Weights of a small GPT-style language model, trained from scratch on English Wikipedia: vocabulary 4096, a variant of Muon for these matrices.
Each number is 128 + 32 x the weight over its row's rms, rounded and kept within 0 to 255. Layers, rows and columns count from 0. Numbers have three digits each. The size before them is the row's rms in percent of the matrix's.

# down: layer 2 MLP down (transposed), 512x128, rms 0.15, rows 73-103, columns 0-63
# gate: layer 2 MLP gate, 512x128, rms 0.162, rows 74-104, columns 0-63
# up: layer 2 MLP up, 512x128, rms 0.164, rows 74-104, columns 0-63
down73 097:127170117149152101138153178124123109131155163168109118118130121155167142130123120077037173139141082137102170139137146144088137175084187157156123149135082128116124176095111138106089161120039160
gate74 098:140188072103116078127081110142115054190148134110065127136104106130106126208189093148160092168151114131116095120143174116125097157118166103169159154098104101118148132186110095113155076143174121
up74 090:114181086123105130085149109150168107159157147103121145138109116131112129133175126085182130135114156129120159089107169197092045195113147125148142118154125071103123098138046132121168141090090157
down74 109:100063129143113140108156106145180092128127079119097117198112140087097066108114116144118156145089103109076140102152068115121075159084054100102117092206139101150142154121141098169134132103146092
gate75 095:109108038109114153099075101146100092196164097122184092084150142109106137165089180095136139099150138127155133111182144137151118116158141142105128108185080157172121144117106112120103165106145152
up75 085:149087148123177133103171071194149158123159100116099099148082089110134190148112166141177161103120160090114097095114122146172194156108132056128156140154133129184153135089131131128132122117180165
down75 090:158101091132127135068176150143152090060147096089083096156163132086166104175181161103085157129066122168112151121123146150150143126135110093146119110188154181181117153097090080084121147127084068
gate76 100:164115148128123143158159121152113142139178051102110064149135134132107180119159101060122158106153089121154111105059139121153132101168143106111157095201072084144127073105109151169061110127157157
up76 099:181161120147101137126182069089121076144120090123169133091138124109050134107181173133136154104200157087078099129098033120136114110151136144076149122135136152113126113134066114066127093157130196
down76 098:171154098105189117167131111145133141152130093074131195124159190124207116133078111116139077104158153116132140082099153107129138122092089099156129207132157167159103117152171130133112186156148152
gate77 103:089106142107135052109166071131174095104124124156163132111072077149166124121104136125126120113162103088116092079114104116124114142085142104143116161117125127122201149155171130132180175155093154
up77 101:140182109105084180119127174114130126090155124189145129165154179067097115188135131146127126067108172117166139128178118167167178141150152169137117102106127123125097077161138138141075064113156106
down77 095:141100128133084161074139121118134108086127148142085162111093100129085112165188107162177143155144172146132123085119123160157191112118165061136184189066111116104154120135127096151147132149173180
gate78 088:160083219087108145078140153115077186097119123149133143131139143050135089115147133125142139089075108134104162125167092149103131198152119110093121105137080113153102103129087170152056116137140111
up78 085:176208100135106093106099087100169173067110127112161143122139111161154171103124062142187133160135090093136096121160172075149098127118090140122171107068153148157149115149138132202111095128185120
down78 087:113104157121113131069195136147105122141111102107116126128062072104088115074151179130119181080073126113168188133138152140115132106112157116145133090095124115169224100106184161122102104147081088
gate79 089:080136182103142132112118123122089130092140129169097078083137055141087120150158111124128134116117145093095118132184094133175116108122076076107113159135163124101115118142150129135171137107112089
up79 091:082109121117117107161136165141110094092143129097129141202187116102130157137090175118127201120097107144157153162117053125154178125087054117159132135151129119119109144112138104107124058133160124
down79 093:127135129147106145073117131135094078169086139156146143179113114131192145165137104091122159154143083138131073112141120122101121188119145115138106127152114110177228115104108150162037080124104120
gate80 106:057136143103082096085156155130148138143175118083074177152109097168112093102118132136139104156133160127153124127179074119119103089160117102159092066135139151080103138097155144148177123100112148
up80 105:115092140102126138115115160129151205100134172174103114134163168123114126182188100162123145126110134120152130139136132141119162080117106165127099143171129160176079119140104120110096112124134124
down80 105:152092157185100189150180094143143105125110145114138112136118143147167155057118138131121128169080094154082146135138137094071132201128140121125145148117158106132118141074122180101112149098090155
gate81 112:113051124120159125105086127126065149166123117076095091120138127117093110105071102113100126142169108125173125153129116136144130135113147191040181136096115100122117119107102136107080165113115160
up81 102:106125128143141097113200167166097160132140088127098133114108145152154112178061195119096103094120111130164103139161135125093142167141163167135194173107127164163129201119101071164145147158074101
down81 107:175130135146122127089035117084141135108142108108140057114118142183095111117132126119106171188152108119155198176165154148211136191084162132108120161118141153168148075078123162117092151129128071
gate82 105:128146135106093180148116146164125135129105120165103123171138098132111106160116132170149090035180140111112203115117108184143142137083171073135135149131121078099173131129143121119118159141111192
up82 101:115086108073185124085099173089148155094085064153138068141159110122136131132135138203144073138184128093131188110098159103113156120100171119163128142123140098087133107133171127149127165102110135
down82 097:121081148149133114162176186104073086173142117084172146111162094036128148169159117109125122144138174114167141120133081119091176161072135142125171097116142150148147142116095094077126200112119110
gate83 094:102120166071034098133149073117184116099136148191147139136056081115090118080090113110162103089110137142161140134087129138071186166159124080092123119099137129134149155130159131151128079141136146
up83 090:171106163115111118123152088170147120140138083122179134160167098163168059120121182138117131087073160133149146170139146120138141148127091094164119185095139136135115116123093093078082158171160140
down83 089:095108084154141097195100139154111123069072085153085131089093152115186086101124079055113166175127090165175079161139157099138116127126135190065110096164099135139157115149151103097128154141106059
gate84 116:091079148096174064104157103132125123119171132128140134164136072127131140094054098132110134161127151129107155080154101100105100166124083153148162119115124099129186124122134074176163181103104137
up84 124:151054118101198055108143102118108175149129145109138136087148089167112192109084128127156133107131099132132204075054094129124133144104082138115114176112107130150150119113139092118129175161117161
down84 111:083115124123153099117109142195137150118132112121155138159160133126118100101090095127126118142144120103136148138167216120098084184054141100109100100151139104119112107143098118086244110094116105
gate85 104:099147128105102133147137154118114105131095167089160169145115143098119134081080068116162119088181134121192110134157168173164152143063151086113111144203141097123125141171190189061145111145156075
up85 107:149129105144088064148133137173103077121114141060174162168077138086122140128074118164132107108163119122142209140074111139172134116148092109159107122148128071098082067202116072116150135096154124
down85 110:153144122124084055144115153096147164100136075106157139222124135145137118161102115177088162114101174153109121132174191151144068080120158163138150154107161116125104101117109082063091100139159106
gate86 103:123148109109110080113171138098082114125096106147151169110147156085118149078108092155193173076153081177195187114157167152172155166077158134144147076125119142129142130140098103101127135138174127
up86 100:156171079154140110152146204123100118115137110087040145124164105079122114156074112145163202122112119139199111095130143131124162146171169095091153120155189145096117116158079112102157125132113206
down86 106:187140132172124154117137127106120184175101155082054149089161100117066190149145133122119129171151156151161132087096089100131149128149142112129111092111145192113151134123154138107150154160077078
gate87 109:127140086121111150120136084139151147133121218087134078097069141112101093137141140118134144128160187117174162109115104078185173107165136079159069106126160145094074181178122137109138088098135128
up87 109:105147149163078108187161118146130134129142129057104121102110049109144160150176195171124074135127171146109158111146162120124091165066095105162110142091154144094162159147151169169125078158142138
down87 108:156139131168183090107065097183161145171106119151159136097079159128147160127112097116140177102124105137111122160130143116101188137113105158173138183164102087112161145154127076095227155101132154
gate88 111:121149125059132129080061104136146124103064069096112147126171092104154115194129098092164166124148108182126145141076109133079137119168132158081155138082113114186092155148086128162136116105178084
up88 101:094098135103120110096143074139175119112126142130202106120068158080128101124127147137096131087102145114215102124142100164161113126163139129125099094166131107125120155122170110175127130129167140
down88 101:170081169109094169137125166104093126086157174139141133066089113146167114076130097093161120135126122132086155078077138129066134165156178101149137076109112150141094206089167160095134118127152160
gate89 091:169141118147159111130185111163045103148123149123139167101120121193102121143103191158121070123150121167126172150186152073158137120113167089132145123096099068149144153143106118108120162106160092
up89 079:096124151051127131054129126106187089099157073119113106109126110100145145094134163130138126059109126101113126170113146183128091120136092118125064129086150131109105115110101123125155046139173106
down89 094:127136094154160141102182159178080141145126110108108148165114178170088187162127157147137071070108125174098109095135179101168139074099114120087121091141118115094102138142148104103131179099132142
gate90 108:109127100159099142123105140111182125099133144142142126139119115115069122089113142115138044117081150122064138120054100121153145143090120145137200101121159101158130185146113170072086140122132118
up90 117:153128160092152139107152151115163124102097094128214134129152192100119105143146105065107146158164116094148136118099115101148127131171021155116129097071107127122134129097175131114105154139134167
down90 105:122170123172116175118141149189110154140178144157084090204097119185131148141111106254130130149128146173089142124123143113159087192100147106161128156104172073148158130128121177156183105154068108
gate91 110:161086114102133147123100164097150134132131200101090091116129167119127099116075200168142147139191115162107176118106181153132204134150164115107154144182117084119142090133148119150133118063131105
up91 111:122159179160099083170120110150100132117176067160100136144136137093061170137139140143112156206167149121107147099136131122143130178130172182121040119067090094117149151145143086124167133128089092
down91 106:158168121131131159103162100145107127143129117097153095153118099088175135131141146084101061054139102150163156135195069104146173157157117181085140067128150146184108118123119145122139156118102121
gate92 102:120076118080186118149078127136183161089088145128118120130084129086154107145088093099149154104213207143114110152132144159152120126120103116112178127081146124133073182132147147177091125111102059
up92 092:151087153088138108102103133147130180117133124106201167083136129089151114178150089093150082170118134141074104204191136125076137161108107101130135095120182132171118133102125091106164099160124133
down92 097:195160142148153134149132161091061119078164093051177134118140131128092104154144172136088137142062080082187138118117108131133103127114104152133119133078142156150113105062138137087131116119071112
gate93 102:199126176164184088046124132123144109096119121106174114166137155106143134181104176122113169153137091146121177084079152144103154103102093127107182089121148162093098111092111125132136081135129149
up93 095:135120129125074130144084134156070113109180163148156158114114139157149142157172120145107144147046122081171078084119090125163075115148049147190115098099143166155150146143136115141132077132164076
down93 096:091120078146108156139166084058130137095156144170044075104153135151120151163178113136122087160126113127146096105101107116145125112161163079158084131115130145123103125165145161084118109140144147
gate94 113:133125055065100136091102036142139112126126111090122158138117131140098061088106202183114100080117124079135131112180131176133174080152142124150116100109175146120137125171128167185145047116143169
up94 111:158133099133154138120158115215100112129133108144120123100164146085137099111084156124121105169119111114155181144131101116142106133155094140138104128174090122067130137071123154144113149118089110
down94 104:135140131142119066084148214121111102096115138169151142112133058131138198135120102102120178198155145162106142113100124104111151168111146149181110146222046081159079115169112095138117138156137103
gate95 107:150163119123116112114162109123142176074099151106154107152141132106152160100116114156149100124091134124127091116153115092105095093155154103102166123090017155073139092125145159151083173144107130
up95 102:144098122097133110150096091122137150084118125132155105151135140140182151034152097101154114121119113162102111157136130133130204127133172093124148169121160073196130120120135232127076133089176122
down95 106:108129107093075062158147138159127134149093111122133072137146095141082137062131134118109151105132132200115109103092087135107153107145137152105147103105085084093123110126027157173106110145099107
gate96 094:106134129162185188158133111098080116142101120146144093117163165065112107105162176114181154113135086120124116174173154159081147127099127117104106128130172126151076124146142106157135140113098166
up96 092:110137146100110096093101109155122091168137132121127125165128126190125145162106045163071082124138176176150090100092112144145087149081099186137137106118109135086134142145130172093117083089094111
down96 098:082116180122135077110129066145033049143084170135094191068140162092131130142126119160092123128057097174153134129136121131148105098145165111125193138149107118148112134138165133092131163139127076
gate97 118:129143115137148111122129097059130130101140054088193089153107116092150104124161168153092161134047112139133097128113114104094145102133129095136106117163109122175082137152128134140139125133158087
up97 114:133115163150130114154094109122087172112133124088063156141131149109104169109088156144178198132120104116094133063103177180105143146107053143131149095142149133154102076136067143100123071077087085
down97 107:145160127076122129161132130120151147091168118160112099087109152146128077177109117099133133069107123149161195197168189095161106146073069172077093119134151094146108117084152146089086136114128118
gate98 097:100084136123132135112120116102107099120111107159174151131106176161119165117117080169170153093131142056149034109176127120191109142130098098086089134147129136101157144164130093199127142130173171
up98 101:129106142164140142189080087148133102149162220105155088161135166116170119116109066092107132114140117063158109149118090099223108142145104139127103078144136193142107129095133097098155126074183176
down98 090:114120112101154096156132143159121164125144168082123162160135109106135145085172088134156180175102130128103099098119118115093162149190107111133075168154164067112130121144137113139168193112104129
gate99 098:130118079167097112105128091112127112103075067092132192120149080178126164169091119199099100130138150140191130134104049155107154120104132112134151129123164080085151225146126071159171108159132152
up99 095:172131129145140139148107154106153169157156213099142161091151165106153067116151196119159145139082089162063128127136203065110140100143107145123105155124103152159149075138144171071090187166103124
down99 098:139102092118118172175143131073076101160104177145105176112138158113183082190162215199093113173117161145114119143095138133159133114165141043133086138169146155145132124097156174154168123122106162
gate100 105:065126071154086152149161057127149104153098135145082104220132169087143147130099150140142171147128152127114143138099153162151128162134139152102108106153101148078149151187110094097120115113070133
up100 107:165165155107120124118134136159149121061077114084164135125144079115096091107155067154143077128119112162063132131145148167104142101072141123105096190182093148129162131096094135133140078090128135
down100 107:104083069128147025139148109154116086126122120130188096152124180197138154154096148117136131126077113097135046176128109175133132129126119150101108112096134117160126110149110196109099108114115148
gate101 093:112162126116125066127108099092149116156161096130174103107090115050139133134149166127101166208177169119160093102165086109128093131098108150141130111075170154152138072151126131130145097193200143
up101 101:138083186125112150145115147123085157110072151133104153115114074141131124086084156106155064115085097126065155152111091138095203138109100099082119125105119146114117143112118182153116161090127107
down101 106:134083139145121142126108076065161091106091132087116080140154121148133193150124114121129130158130147178130150163127197144067175103138124111190081131112116100171123087140153116148164209091078111
gate102 090:081103122157099158135124099100132122121085148140109111132125126121181129114143096137177161109128104100101090162135124167103108119120134075131144133075109088145097096146120163051141118161134129
up102 091:203108133093108096105098100136146124184110098148139176143119135146135093126080170173186133087102154150149176135099170111119073099136131058087124126151085105123103155170146122100104115145178127
down102 094:046110123120118106158069133129118124156131097100138125075186179162140125177149098145126138159135099166128118159088109120139137194114099147106160137155111091113082132129153128119138166175160202
gate103 105:105129140141105113158125055094157133101119046127112139117158147100114118115114202123180134187141075163109068146097087097099163104196114131108159106097137112155150092080097133106137132164111124
up103 098:132110159065148174155170122129190166146098109121134170126100117092157144117137148098134146100108176120211178103106119104140190139140109087122133162104079113116079152128162152131097125134138167
down103 093:123128137132132066118127141096094116144123106126151127173089116108153157152115144142133098150112101154110106134132095120059108117185159103165076132153130079116192072134136161128162090117146098
gate104 103:107109158070147167103191098087155103118141193155124106155178128081127103150169115113048156122108146143089192132101115163154160142150154113082105097206105132152093136146128088133099157158140084
up104 102:141048161139129087088083132110113201109136157157094117126159178147166096146130093073096192112120095086099066137159158121124149141132136131121158132175123083200124043143151129072154178152138126